Weights of a small transformer language model: untied embeddings.
Each number is 500 + 25 x the weight over the matrix's rms, rounded and kept within 0 to 999. Layers, rows and columns count from 0. Numbers have three digits each.

# down: layer 8 MLP down (transposed), 896x224, rms 0.0535, rows 580-639, columns 112-223
# up: layer 8 MLP up, 896x224, rms 0.0586, rows 581-640, columns 112-223
down580:530510474485465498533472518526470496511523541507519512503473484526481502505515531479466490524525501499505470504503517457515515464466494540508483501505522502474496504585483510459502511508511479547514503500489512495494473500484516478493469513485485473497444505527523518559469535528514487525481469519476519527494484518530558484479486499498
up581:484458489493511527482498474493492563518477504475487423479521485542482501523482526494515504480471509521508470504497451478491485488519513518486508497447480490524455474480487515499478515465515503488537482503503491488486520517492510506506496499495536558504479484477549499499490494464491477508477528518509498491514484503494514506529487503515
down581:520510520534512479465485449501452500489479539491497477515494480521475476544528519502458494504540511483535486505498505465476486505532505531513479491494561494521508484469466501500501460539491467499531473488501499490502511496515470504486478488497537507510461513465507469508470507485487531503511510481499512495469462471515559486491486497489
up582:452489452494524510456488473520476511527519518569521475507504469504483514536492502454464482466493509484536508502523480493482465506520483491509525541488512514512491510497491506485482527489503493503534527479476485502500526484510485520471531482515507517497546491497469513457501571515536503473514511463503521514486484531509456496496502471496
down582:492458475517507498503506507525506458487500486494503513509489548507500529452526510499450461507546523515526491482479523456506476488519518509491502535516463518541491451522536504510491484503478495508517499484495525518512532508454502520493478524522499508533481466515486532538501515514476510460560448517483506466538518437524499521546521469504
up583:469528514487522490492509486510489489534485508482484519514543512534508485434454520508552473516511509475512513557494539478489507516514524497491527466471475506508529521525532507513458512489494541508522514518468490503513509514522513502498517468495491515515494524499486469525524506524512529516540520489485534474511507550514523492475469497493
down583:549446489467475499549458484492516464487525486495525493497508523505460521471497534486522482523537541476492485539480477475450493467511532543531473513540488497508479506446478522491496465533479520504520497523488453514467485525466530485558510493521464505473530455494492514462504546511496517518513454477507423488478504497475463531526447479493
up584:456500579535459495502513494547501496514497479505493471507534448475462520503521496545538502507521458480459506501501498500513462478462525516516503492497568472519498534516517464543532497462520509492444505480512490473493513498505505470509511545518524491502518469527521451528467456510499530504530468492482493514496509497533505503498494505488
down584:539478531484478516482485526471490479523519495488496448490484495463519500513491486466460512448459502517493486482484519451506517550508510469482454532494497509526489502497533488521514534511507492495518490490482496495448490516520470489534525475479487490481432523515509512514485501479479554480511531508510527488504503446502450549519499461488
up585:519476509483503518479463454526522485543480497496502496497465503486537494483470446459501498489506503495531518505516468510531489485502534507441471512497479497553469465474523480470517474514500466519477489486503509459498524525516541514515495505523516482464501492511491480512473485481543496465482473534534534498509471475496527473531521521515
down585:507513540529533478501516503507516485515523472522537492500549519488490480538532494494499523486494525511489498484492466522485512500504524509522441516552489503478491511471504465489483504513535489522512483451557504459525466499473488488492466544516516519529485471466466505496466506486510486508467485462483506544522466500512481544511503525493
up586:491523524518505524469504460571519537546480507521519542462479561432530476518496479500517484510478545469437532451506507513514455510522503495486470493577463517432449493466521484498542501527537507525514491498513459468501509488522522486520439478499451556504476551493525463493494543488479483434469507537430546527477499488471533521474494510504
down586:503523527501464511552466462514559512507487500480531481502494483496450456532489525522473489452515481449466490488492485470466509479461478444483504481510466534481515544537479493488521456500494524480465506519464515500512498453493520521545523503484471495495499513467539508555504533557494473508502520479449520457493506465507516500479474495460
up587:468495468488529519534494570478458532505487545512482488484489496531494491493472487495510511499505507556492468464498497462528535492490482494504483518509520481513477525493511476490477503478535520474441466487511498510520493501507478489497525518497481454482503517495502515471465459514518499539441496506473503482534514489525488479512470532531
down587:520472502534481480497471518518489515496496509497519489509491484480536473507504502464475507551519510506533477509443473453529468528500519552510481534509521499517477442461553516483452475539490507515519479498513458502460503452512530537518483504497478506537474496521489478527508543516497535501533530496440511554523518515527516491510455527503
up588:507491473539525475518531504483494504459533511465521488544517546469499512480505524520509543468459485524460534485478478494510477495437438487522510503511497522480548488483448455477507490527508505545523502506488437526481518460514507513517474489511515496504493493518513492491508534483519532495466460517467498489495518484506483467548522511507
down588:476432455507548490498465530473502529464508523507499519518509466565507507519507477468463533549462531500501526504499502484504508466465543513525499417499551490478492516472509513508511472514475554492527561450502495504499484516473463514517499497501474511481510504511489513517472489509480479484458454478511533517524504473515465506525477520471
up589:539473454496528505510500469500486504554437503496494470501494512553535551534535514465507466543472542502499521496500465458514492492487460520517530518513525440485516520492510500486494528540547468483517536477471492498490482487467498523488500486491481466521516508499499513469523460525494553516477534503468495548481498506509485512489477491505
down589:487498518489511486483519509497487507460499494485522523538549517471497523519496492459484499529548496492500470486489501510506478526531514508494533476499491517470480493541511484477546487523474551522486505480488513500560514526459531502484561484501484499496507492530481470488500512465510492501542486511483514461472459478454458502510499523512
up590:490532503514452493451547502512536461493464526523498468505528500543520502523483492525482477526505532529491503488508492475514492487534492491536551509484487492501482535496494476531507470487522506473481500512501503485496495489525508506518490509491502455520495510496495443503459558501476525482484529534507470520492482469484517518479531554512
down590:529468534486517494506479486521514473496495498496533477496503459477495496565491527509515496526479553503506461531533521502503486497477483503496494495513482522504509496461496531495489511533505519501530534512496506500485480487476528483483518506526463488491511497503492494491527491513556518498491522514521525517481501490503486510525460486518
up591:507499513491549494514487513484485521523466523504502511537501515474530484495477463471503504480525494495526535473512494480520502490488564522481541477490508524465511485441491532504539482474512489464478457505495492453504515496526475550517544489472549482472467441500521487479552497470502527529487468481527506461489524548505503495492463520514
down591:512487502508482506512485482490557452468485458529495478428487494537476487527494498477512455471515519532492497509473465508480477516491534534508477510527452542430480486508492514514474510498506524437470514493472489477526529522454503534487483507476492515515504539515527473505464527479523475459516545507506527489523498493500513506486491558515
up592:489468470498485543527495499475507512466517482500488482516495541512452487522506485516456504489507484508513526512493466488499458528501473488474460506464512475478525511473498434509481508456523542479529527526544518518505518530489540481505474483491480500514511522511515504526492455512537504474552490483551447485533466502469474519480552490530
down592:442489461448489519508467511522528519537526482493540478485523486494512493469463453531545524495508481494423492461480470515550425533489501505504499515494483518514526522505500483463510514465503521479511511501468480538473532478554508462509506486540483537466520483515485444538506488515504481457483445477532511484507521544496498469534535534518
up593:481505469503521490502522490507493474490520504526446486507534482507455486540476466493473492509473515513480515493519503537523509489515508501533492522502508499496558465502497473502484527496500507485473513520509471454495494537508513454503508503521507537496505462507463507542536488495512542517485526479524472491540500513487505497562529535557
down593:522517515497498491510497542526523544487501493515570512506491507456487483527462488489538487477487528503482480516534567524513538484452505531488487512485477538520480531480520493494538498488442488505494499515480496487484506513507479521529475507516537504571522502558483493505502481466525512458466491498513472482497478536491541448518510505509
up594:526510563493523546480493475509513536504477510487469475531467536540545538528483521469452505518483512533446466512523470484471509500521530531480487525506474504517512511525522525492496471505516522478524479481519503529485486488518525503499523495486524452509513547526435535506460460492511515513498506466511465511521447531531536471489454507513
down594:474498470525478491520519523525523515493521485464500550501510527499487490476464476478537488516495527486487476508533512528540488466539493580480548530498499501496543481504519511501475481509515504510534501508573446482515477509481484498541505485482503521550490480482508491492532499493541487486520520469486474510487488481522506521494505533485
up595:467536493555512524493509466455471516456507489546526493517516514444508493503479503521486557465434500539440505499511510486493525497469487503488507487486516511502574477507543540527530484524500511523482489499502516446490560523507536509500473519526548490480491481498470506458495553445502487509529516444533465523505507492498433552466491482513
down595:477455493460500518459497472509487485545536460445554478468482508498494514451498465461520488522474459478455481463500516443546470444512502493543549474466502514550482528484507531532490526524522510507511548497469490539527491451483504484489513485524511527511535501480508513465533570470519501494491520510524511482498508512504489534513525478484
up596:495472482509464525544485506529482495519512511466535501473512484472526444465487448498524509530505511490501521482490504498530545499479491513533485506495550497517470513533552555439515510533523519497473483493499453460496469469486518514510477515490513512484462476493471520476508561528541466543464473510540510532486494500529510494477519478472
down596:506513457496534508481493489507501535490508496509505499500505447519521495515489526493507489509487498523518494536495463555426489492512505557513472501503534480494524475493429550501507476498481491486527500519511470496510485492466459531495484485492497442533507518492511525509492545466488504509498523531540469486506474484506499461535511494529
up597:514520479519535453502516461465556503477452509472495531547510543508502512461506504529524499490531478481496500519510482525507552507490492511495538497492466519559533529485479450510503443502526549510515478504503486516533488523470516508480489456514506490526511525481491494485495471485486466470437507524485485480536466485527452520494528507479
down597:481445509521542475465527463497506526492560480504486506510482510542505525459489490498497489464527473527557501441494452527511450530495504513531508463481514509511491495514501504503494514478451489502532478499483505503483517521512476546542516487532503497545485513494483497472478522485490482491508508479503467536492496499498463486480514532521
up598:498494482493557510519490478483526510521532505513542508448497513496476470536485498449519505484482531504500505544491481518502469491485482537509508521513486532491492509535465488518530503514486510486498482479477459475512498530496522515533479529506505524492475475478485477532501520465517525503450553522461455497532514522529529503489521478559
down598:494470499501516498500511493481511479474493489498520513496511507518475469487474494543447535484481492475450496514525446494493520558526509548466530490490486487491523510503511475486476463478479511503453502505507557512476527494484517471489497519494469482512487531505504505524484478536498508537504491544509534480484471511481480486490475522477
up599:486495532520531530478506520494479474517495537501510509524457480535514481526523473458465507511493515467464494471510468436510460458471476496443514510480457480476468481529519570497508485551471495464493538490482501467484488542464496523545516504450520490527483522541530524513516522477485497510551498554525540457535492501501485527526492514545
down599:527498487491479492471555510491481524530540465456497494496493529493493514481525488507492492501463519511492533515447495472478527487510520486488465541459515528496527521475478481503500496483521493509461490537489539497456520482493509519548498483509498506538495487529558487517467514510524486478520523493484523496483486532499521537526479479501
up600:496489502514499528482509482476504487475484527525532511474491506543494474514477537484471523492521510511531464511483443484554500482473498486525506480489506512478462512513565518494461520526477510474485509488532494514473491517533550495497514541496498490522510499457517468487503447495516521524494476487523523500485472542486524536540531484468
down600:529519487490489433495483512503491491528539529487522449482506514488537484492472491500467514507522496481533539518454493478515528467508480514518479499544500482534539516489498507512476502483515495524468480517507496503439459523529461534488502509482490461504474505488490523506501487540500537518534458483532486526519490510509495520474492461480
up601:515489524533525533516505468501516520568490531481474523480498499509537458522488523451491486515510542509541498533489517489503509466478485518512535522483544522441536440476542541465497491542499525490476489459527484494499503484560493480504526474476428512485509509475473491498492513457452514522496534506489506577544523540522460494519529544494
down601:472469489469540492461487472515527495453508526490532498531538502512486552502488526491512504491507480515493515522512514502487518517523460496476523500543501504490496517445461533551558489539514512509474472529536498482462509502490460489501510499491484510477531483482428532517536509479470507533511540516455479520501520523489491499533510477507
up602:540460489493500482480493514501479480526526489492543472513495514471520539500481484509507483492492471500515510524534473463490536504517508488490525524489472501513473521463488492477530484528502531485497506524449488500523520487489488458524486508508517523530523530501493466477507512505494512491498480487525504521510466481464524484500507537493
down602:497511460531515482441544502504501502472499520493489536501515471486479473520500524466548505492524478484497496490519487525502507465527518533502539480519494497504471520466486506490500497535514550515495444490505471538508495483515507474514498545504508538493496496500525508474475477492515478470512489500535523496508435489476523450501461527480
up603:485486463516525523518524514527504520553462475495526475540515543505441453510548504479459497493481536501487533556487494461507533462521484446448507528486526486514483506526536489513547480486498473462499522542484533526510509471500475506506491507502511501551473428471544532456473523484536493480490486521535483514520496530481525501512493518550
down603:537477549522490537520522505527529504525488526520513461496493472500498524468486515479507490515487471495471496518541509494536479494499481464496511490453511482494501534470519461509512469536510482506532494495454539496497535470529514473527540478522527470510483499465542484482450501450553484478533516489503498480518537512490513512485476484537
up604:497513499532518514498519534513468477514539560494517464461519485526494518535518520453555493522515560476486513474478481502502484529468486511531543531490482545505513491483519500482491496503495521516485536481486494508509484532496513487473524442478510512461533504535480514469524502489487494499512464520479549500509529500476489494496525451494
down604:477530486530476507528526511513500513498505476499452475529532545526511554494467504450494521501463492481498512514535488497529488484480441524487487475470524463502477506522506507535490508498515507504490498485511469488501528538491548494524499509522529489449492537478492476520460553543492528515509494542475517498521482548477552472482556472498
up605:546543483521500491488469470463481484519489519473492535445516498493473459509498516498498510519506505529505547539546483529501520483509507518486529505517480511494496497494474458491487488532528494467510517451506455466483517526483539468502490496463500494533501516483514500498467474486565525481524498477502499532530514493484525471498517505521
down605:460476459511531502516473516514522481486500510502474484495485509492482495505457488539514494472457484469486511491470453513488511520452487504544493512481511497481491492507506500479489507465521508533526491498513467504504470510524484480538479467512471515457502539487488524502532492503506454527490556484503469501505481441509517500462524469513
up606:467518548537526467474509481490506510501475509458504514523453489527504465471506486496516486485529513510503509497539488503480510511472496520476468519487551509495496489506505511462515556484502487464490481494508540513469468505501523487465501462478508477491485500504498516544491478510506474471506497473515541507506517505534514551497481504509
down606:528543477451540488542469496493517528515548509508508488509523473482497491465502517493476529509463500509510480493483508458465509527544460495486490510510472519479533471466519503499519457494471488538526502467502491489515456544471505510480533505512474503524488506472514502523466503534558533458519491536525509504502509494492515491510449510486
up607:466487490511524499482509484505483492451515485499509468504461531459538501518459519510495476467505539486513485503484495502517498487494479459488522477502513509507472578492531429477466492471522498506492490514526493522512491515502476473465473492529541491448519489517507526499527469476532506522481492500507500533472504508480495510502561477531
down607:528498493520498523490501543469517505495478500509522464555538540519468517497487482521469459491481536521462533491485527467492561528458480498517509477534443477508475516461530504468502507501470490501482508515527494494519513510519447526444496486494504548484505499516445515456540528543490501488526526488532501554457528475483477476481522494472
up608:498502525507494534544520493483504452528500559510485532530513521452471478531476515486478522523496499483476504505485510512521491496521498454513492481494478482500473464507516505533508522532485506470532433502510507504546484488542549555510528514486491465511492497480481455476465501486538472459505500504504498479549474527500525527525549547512
down608:525508537516496518533501492485457481485477504500539505484538548476505506534482473522522554477507547510516509459531519464472521481494531529498474501508462478513496525532534495501517508508550499499549495476495477546486481482510516518503517510538513504488471529465541526455492505477488526536504501480477528488457482482484480549473532487497
up609:502517527496440471538476532453496497494485474492495500447461515513500506459524504465511508471548515467432492505484492480542535505460505535483555526526553490493439423490514461520515475464494524475537519491499490475524463532524503492462459519488557480554468497517496508512538461496491524473483498508472517512484521491498522533522587606505
down609:449469495475487540525513530524517522503496477524531512480518544492478469472512539470524506493490518511494508486470515531488515479527508511522491550528469485472491491434483549541546486526512522515469513500536538472504504551499469479473484520468482520496450462546461456493550496494494478526469530540477489465525509497525523469534491471479
up610:454540508493460502496527505482496547474480496515514503477499492497513451472490501481497462471578496521469508474486475477507526477505510543513487511512498496486515554498486520496490490497484491437510515466514478530473505508510525481474521510486496549477499514546476494493521518527499524526476497499490542495438503523494448483474479507552
down610:493492496493488527468502541503526515463472520516471463517482520502518497511465496518489462506436522537486546539492475520515507523525497480490528583491519520523467477480490501488515517509503522511507481467514488466481523479499507510482538506530459532514478498516464481501523498500495507422564518489496492445475519475528482463514544512515
up611:443477545485522528502528471505500506545471527536474497495475520511496504478469510492495492511538498501464498522562465532479527528453490521492513495484479500490466502543493467489472469468524524535491539502482470458498490500532503507511503505474486516496482533512486440502526492483480564516471523494497547496506514499504521519506536477518
down611:517533481502523492491520462472462496542525507502557484517500506471511524479525513484524508481540454513501552510527520514466482487503483520518511458484531552485523486504444489523484541495499505483503485485523488503549497533489480512552511500536503446486500540562533508520466481465513508457507538514506515446537499502499509489523447505500
up612:533575474511536498460487489499501541544531470484494499470506475518509477553526465518518532479508549445513504529467530504473512518534488452511494534452470508547470491500513475524525511514483474468490491482483512537524519522503478495516494500493548518472521486533480455437448452533485504474465462517529522493494457533519515499501511498504
down612:493469537540512491463560508484488496492536503508505500490519487517541497509490468499484484516499509498469502549485490501529474554479526495479489517478493519479505486511484548509500512521535469487488541489502539489515482451522511480518536530543492483548492512499517483511525477495495473450484516508512485506543509491511466464539522547497
up613:489525537495485488499518503501491494505500513504540492491498451493501533529496470500485510512460555493499540486513525443494450507522497502496496473469477532533499487529509460450475494526542536492469464510533516503456502469485539499453474474471485510490499488485510497526473505507521460509495521512479467457474491514505517543530508497447
down613:526504488489516504526501507498503542542500476482478488411514517492468451483485507487488488481473530469496530491538494516474451491498464505520512510510517512503552533513511472497540518452487501531513524531501531582490526506457534464507518526463478531528478498483486512509488514485476462490477504474489481521473492535467491505492513529498
up614:490516514510479529486490499492482493465456495492506515538478491492497506499475469552494503513510490484503467506471471498513518505491502512500466513531510471516460485492468517523522514502464479465477529422485498474485491483463503517507540528507498554510518523538468491477505502461485501493475475490509460465501506509499552498491497463479
down614:477464482482524470525538497494485510481511470503497523530533475536521501516485496533504493503498499509497502504443518495529476472529527495486498526509501518508515476511527526510468519507513498520544510498483471495489500502513493516504462513453507525509534480499516486483473526536542485509527434526513458479495485498498487493489488516502
up615:502489516479498501419493509496500481516494516483499505492507535486530481460551520479524481509479530497500501492451508498478546519467504510508500502488501497487504484505496488514529505506526513503459507479488475456501508485487534494442487476510489490501487509467537493496558468528473503514558504534516493531491500503512547487471560536501
down615:510471577506516492462515483530501497474495494513492492496512475502520477501494465483520489502498555462492529523481513482515466465481487510520549521514520486480500512511524509506509494479530532510506502476524486497494487516467512489455502457515545507468496492510521500488516496529475494531483526526487476521484483521484491487520528531485
up616:491494479483555475544488508506512485525462514477499520499473475486469486511510487496462512475491500511513477514505495465512491485524480465484471461490510507517454523501491505484516499497486515516508506431511515486512473510509520541514534480483486515492522471523495498469472443481504511451511491487501492488487533484456516492483538495501
down616:497511510517513462519493514525493472494495531510466497479504497487520503544498504511515497522500499515538455464493485533482466537524503496562467510527461500493481501484454498440497474489498498535467511528504516522500484482531532489509492517528487494480508531474524515477488499473489539530469513492493532521466488485493497554525499493458
up617:485531504533523481464500505494514483509476534488481477520542506472560502499471456528497507525517508515516509461501437494516435497527492526485516504495488477502505476473499492542476532477544496436474446500507491454459494505475492435474492492502490498475488495516492478528474497496523535521488494517491506486471482513508506511510447506525
down617:471478507531464489497500504483463519518457480476504500536485500507516500473516523545479498518507496508501515484496488495461475497474533521497464532532512493532482474522499509488494507482515445478502456515512505492464446513504498521458471496492490504521513488485465485528535522504488502495507471479513500490464542471448533508491458510505
up618:483470467491478468481499468500485464497495555528410518564479503496485471502501522538471542483486525490510525481526499475506518507473549459496490517512492488540493506517519499488467517535513511500491493514415551468521489417498528509492478498497544474510497514425491509481528506476499440508483452463514543430480495517502494466503470518524
down618:505426534479537517460491521515496514511487483514505493480522478493482490524534514466502504512501487539478514493527474500532487472509487498494507469460466507501510510542512512465482477528525492522492513482483506508486512500520479540473490530461498467503477522476517462559497514493462531475489519519508465513559493471508492540472441533561
up619:487464513538488539487530518481477481457545531563464531499504494449549511468480471490535492526475534546470501491502483483530509515494551536504508519528479469445495538545479467522467548456518517530528476469473476526495524462554540505519508514519471476485503482497504534508526495465472509471447485470516510498504441457493489505508501473485
down619:503486515481513496486495545486476515488488513503486518498544493471503472491484524510507541452483469533502474489480489477471486536529479487478472484492488468467521513482489482536544489505449532513475471497467494535477519485531495477483555516565499490545539502481520474481477552454484515493455508488540503506440453471483495462493491484512
up620:489485508492469506505510487501524490505542471474531507496483514487503490537539483515507508502482497508514474505497514494496514520492476470503506511516520511491515489483479514513509517475480502479495514515479487486506489480495511520551449521533507508517484493486462505477513499500488504453531468515528504572512480452522448511481530505488
down620:489468534522473494486506456536492494488479513517493527441537484493521504494501515480525475494516515491535498517509497495520538506499512493530500544462481478462475496447510456471496516529460522494507453496504465519492534479515520438485481485489510540469479547477520497490525500486484482526520486472483494524554515515498506524481482530523
up621:511525508531489481513504500491485462565482515470550488488499514477477534497494519508508514542500515428475477482519482488476525451527493480495516460515487471489498551485497494479558494502506491520452500532509492481481530498477501530503495487488480491512480494519514497498443497483478548469504497513501504516531472490499493459511494525564
down621:497507480520525510494502486477474489498465493511459492479469512487484482500450532473505505524506506490519505514553477468487511509572523494518439489496526510471547491481500509475494517499500499515499502520488577468587482491513440497511490509504474525546507515505520556457481492494517529460488522526484477519490528517512466517511450515504
up622:481526511533449478527458491507453490452491522484481550482510468569481430521477541462498568490448510541513511506500462530492533509526519502560514492511497452533530504477484512517472537486452535455511501514524489522489483541520510516499488489494519558493504462480483483460475506516513439463453535543499496426506524518514485480491545473450
down622:497490513562515479503520521491541481502454475511492471470529459445484479505505511499533512481510476523543478509472492491470520461524500545463488532476523497531486513505509496511483527485496510523515538467488471481533483485543520497496516490544508495480532527470474495475475492501538494512525531497518501481484545474507491534510491483510
up623:553490518474489507487497535533507492462529499505451523521443517508503505474511533508539495536548488472457520481538514469519462467472464502514525522480470523472484481502496516474509469522489517488528503490501495520506444474534524491537487482536512454508548479496484499480521479538488506480508468473511538504528497499501471502502533509495
down623:512518518511509503492507465481511553513454488497529479487531522501504490532517512454466486497495490503453490508518531517489520502518513478498509475507503459477510499480509495477491493538492497537484542511524497532510512504518471461523525508485549483494535498476520485471519502533506557489562468518540487486516491556492493532495462454545
up624:509493522478522495507492481485493493449414555432514476510529478442512496476483519488533451471508504481518531489494470479496500464491500465479482484533504516490523495508481504471520501560487560443466497520450511487478489517499515518450517514508474468506490518519448457530497523477510545542510520461517514474483523523523501492525513514520
down624:532518462479491542515462504498498514508502469479473487496464509485469523441506496550559529458483491483473460499561457486531500500513511535499480485521540483492526489504526528506527505514462469445496487491500515518484481502519480531437540492465482514484491521501483497531517482503511488444480489523496489505485501494426546487475480498499
up625:478496456475476497488520492473494498479466489533488490485469528490548511498503497516471500504478498470521511522495470522491512461483499488504473494474523505523508523492530511516518491529485515517529523513488509461538538547462469482473471481487490478515503526536499470511507520485492494498495519474504540493481547537485492506467520513516
down625:494504509499509502527508479468485477526517530517506500518504471495504495507533521497493505466457509520500532497499461508471521527496530500529510514511475493550528512507540518504505500507521496468526495497493464509510488478505467511489486461499529530474450513498507459481495532500496525505477490553515481516518486464526505463533474491516
up626:512492497468529484499472493483500457533455449549483501484521496515513484491513480537503512513536502494487471517513467475482471464517542497464487512466509488482503453476480525499503550514490516495522489501513537471477486492496520528512512500507526494487513512477512527528505484488519532465499527505529496510523465512509463486502494489511
down626:495504522486513522453526501515510482494535508494533496514485509491523558533502528522517487485491519537489522505493523487525503542522474488500484445518480454492472522480534509485482494502583531490487496492499503514503507517505533474513515491459525508475498471484507537519519519511458469522490487481486468504515480494514521506526513497499
up627:475501534466536488505511516553491487567491514522472517512515491465527470490459491503499506497494501479505476500504488477493490516479531435444521491458495543482477562535508533472563449492492493498497506511467547490458489541486536488480449504509535518479470542520486511492477512513487494485470486489522484474467466501504465487458528484481
down627:506473528481503563519496503479518517485487533507498507456519483460512541487489480505535513495537483509473495512479612498493517497540489508470500445522518502502461515509521521454494511449518507454502501505560497523463498517523554513434501516488502556515467513463467499533478508499504433498519448558509442473532500502484537476541546504525
up628:500486524476507499479501500459465508513510463484494521467513515478502502525492491488487516473521469494486531547486504535505547487507499487473492537485497497489524457550465473497549526528553475518502476485531501473520518520470528522515495538487500542474528474529459561498496495498523494477519502463480485553568499458523450499490478498476
down628:487536513530543515533506473533468449492502453501519500460460480509559515553480521483458528498487450529533499504487530530561546574497522491549499507496527469456451506571475505492455483520477519495501477473527471477459507466486461480512529447482471540538510481532521525459457528490482533523498472507481502494551478503485445492538532512486
up629:508499523547524521508518519530499483517533465497483522485485459493499496469469471502516517525517483515459517502524499498490547481468550504501518491519468457467458537513495514525492464537496495492492552505492528507485496506498548491511489536494458527492518507535496523515451530504470459498475432490487492450478499500512499490493485459514
down629:492464506489480482492506482519505502505548512523470477542489496483499489498506538485494503512509505510527496448471518472540502515514464495527510514456530494488499483527495476485484476526473541495475491534452467487516512518530485503516496545464504540498480519453512491466516481505512462490488520477504551482512564482498500456520510491491
up630:526442523464549477471498516449494530529517535463511538465467480507515478507532507531526508483477473499480514447530516496474546517506518520501508521493527490510495507496468473516472506516526515464529528477484503492449472480514504468533495466478456530509485509479499475516504536441469520507475518475558510557504538523492472504525486543533
down630:520539556498506495502495482477536503504478499492519467508530528504575537546492478463470445508506513450557493481540490515514492488523503477502490485533479447518500460514463470524502469481536481481490483473488525499461507491522472473463478473476499538453448482539468480486515536499501540481542488449488492517489514500512511496473472530495
up631:507474489500480508518473519505474546478502484530537494517519486506519483514536504498483498454501555443490513527488505503497530475502508517497522531482537536513479476453516512487527456488556541491497501457504482476496496487540425464513468483480527516468499484512458532509497534521528533506488471493486504490507516517539461499502485496512
down631:498518480508492503511439547488507464499504506477506474511540542484458485520473523537536531501519504533486494517495478503505516560466460577513456460528473482527494474524536492543486506493520515494469484496441567444523533482500487471492484513513499557493514488505518513489530502513485488517506523545451476490480519544499499502516493512509
up632:512518480503493490495517518500490492474522507519499569502513505536495479467467536496512527502474524485473540506516500541503503511424487503513488517508514477455454489501500475506519521481496468483521470478471471546503526538479517474539468486475488524491506512499478476499492527490483476487501511472491511496497508480518469469476479523510
down632:514532504477503433481467547530496473466446488478459457527489491505532478483523496486494537470443515507482504497476446537531491509493504478510482483539516484496467527489513483546523500458495544499500489470499483540460455472487483558461484503491516484493503476461508479504522484475532489480484534519502488497497480490487520531560486476512
up633:504494519502502524494514502487502502495489507493438502589477490461555475518507541472538517498463488476520487517536524548427480461478520463565562516528460486499470495442487547498464510494498468495504498474457513504498551441487490530445466532486498499472505532499503444486541483473480510521486536498527506537470508513460506481484510500520
down633:520550459495513523489497490485510484483504513521495519546515493495504502538484491508495492490497520529476493534506528510489503507487515510493520540498476524522497515549517479463498512484517540488493498498508511492535481448525513506478484529524494533481489460480489496509536495462528447547503408469471519501499464517523481491497475470473
up634:446487482515460476500508510492505489512483505501448473514481540555512527476491488524496507515506534512500489480498498459561502488497469542504507527500510506433460499499453493471482488470490547507515530496537494457478470484519492476503481543515493470513518514474511501525500516541450479460547472492530511456488473419470510484477457488521
down634:485504482541541472510529494503479463498489519467482526517472534487479504507527522512501518540474499474518494504492470489552477502470504511482467509461515483442495511461547494459491504517469536510488510510493538513490552503462545484514586459518507457441503473490526520453540526500533491528533486512485468445467498488474425528551497494445
up635:507497497470515462466462483490476487493515517517469546513480525562460508500482491567492487507497535478501512513521490491519449487528516496507561514482499485483515481520506496517473539517470504448477507520483484515460512480472516475558502517468457473470428529511499462478497530471463489511528449473533482478517535478454536522487479526488
down635:526533520513515504479525514505519483499473440504499480498501519478490499495507499545484477560484450461461518520521535499542470460525508501450489497482515521490485451493516518506460463481481510517489517472477495459527422509452513541527502537488440478543499466524499500510493572462510470486497509488510459485471483525450446559508493522451
up636:487529499498496503468435462515474503511490510510490495540484519499521506523509492487465518531494520515523525553561460516505550477485512484464497477506461499455491475430492478486491494506476446460505537479477482469517512534526500502515500489455487504464504499479513471570449545507492515462514484475487517518480528558514534496520505500502
down636:572504482493503498477457528471513529534457519507441462473493531509534508498507509552511441493501491507533484501503521516518497539508508544524486489508505513497453515491525546475495501449461473503526506469533477505492548490499485516441557485529540484466492532486493459496486558525475516471483461504507514491462514524491480474521498533504
up637:487539467501525517468500534475533477519459497503484509471493496507479494528539511537499532529511510499510482475513497517474481488512516507482504484480525481484492476470515488509495509504502508461472532469477513519490494511502452479537480482529495494489508474479505506501495492478470511524493540479529489476445479536463531523508484511516
down637:502490530514489493543505519459469474560460486482511528467495494525502489492511497504526500508498545522476513488494552508511498451512500478562516450509503469492544498482522470501498510483506478474485523487472468493483463521526483512468475518507522458503529494478494477501482464541511513514475506499497480475471519513519490494483494473512
up638:522528522450500476430473495506474527480482484498505463524485491527451506501529552559559479496480499474474469498492459502442473521474494476472504531477502503473498517527499517513535482531521482483514498473479547457475492538470490487507469483496502551486503480484495520529519520519563518544526508494466523520494519519556495493489496501474
down638:507520534478492514471473524487515512501494512483489507483451560474493467565499451524486460488521470513585535453495471457483535546493510501440521497516459487487490541499508533479476473509510466504500483498499503509530494492510463488508507500523469471501472438520487507484561513532503494511486494518463512477479509518492491415466568439508
up639:487531525544493488477504436478515453438529499518506479495505446513519500528549484487492556516519487495451541488472487511530526487496492564499457567500464487501519504497456531538512525480480501531475499474458503520476504491488475490483509510493482498436512471500535497517508498528493479505462482488512454491493516524500515549492501475527
down639:498538498508479490510517521520549489484506500476498497460536512495504505518482451521486492490513537480531532510488479449546482482494544523518509557504540491504502483489531533504514485451513498554488448551478526538513546537477490507506495514494518483487504506494498513521493500523485473535490460498463495516510488465490493537497507504498
up640:519511491549490496499464456526421534497502529499512523480540481507461504481425551516495481487473537511499505517506479524491526475488521509504467540488529500481517521484514531538531511503502516552504477510509509500530552547496489516515511494479506507456521483496511517462534511547491492509507503449499510522518520441464502470496494489507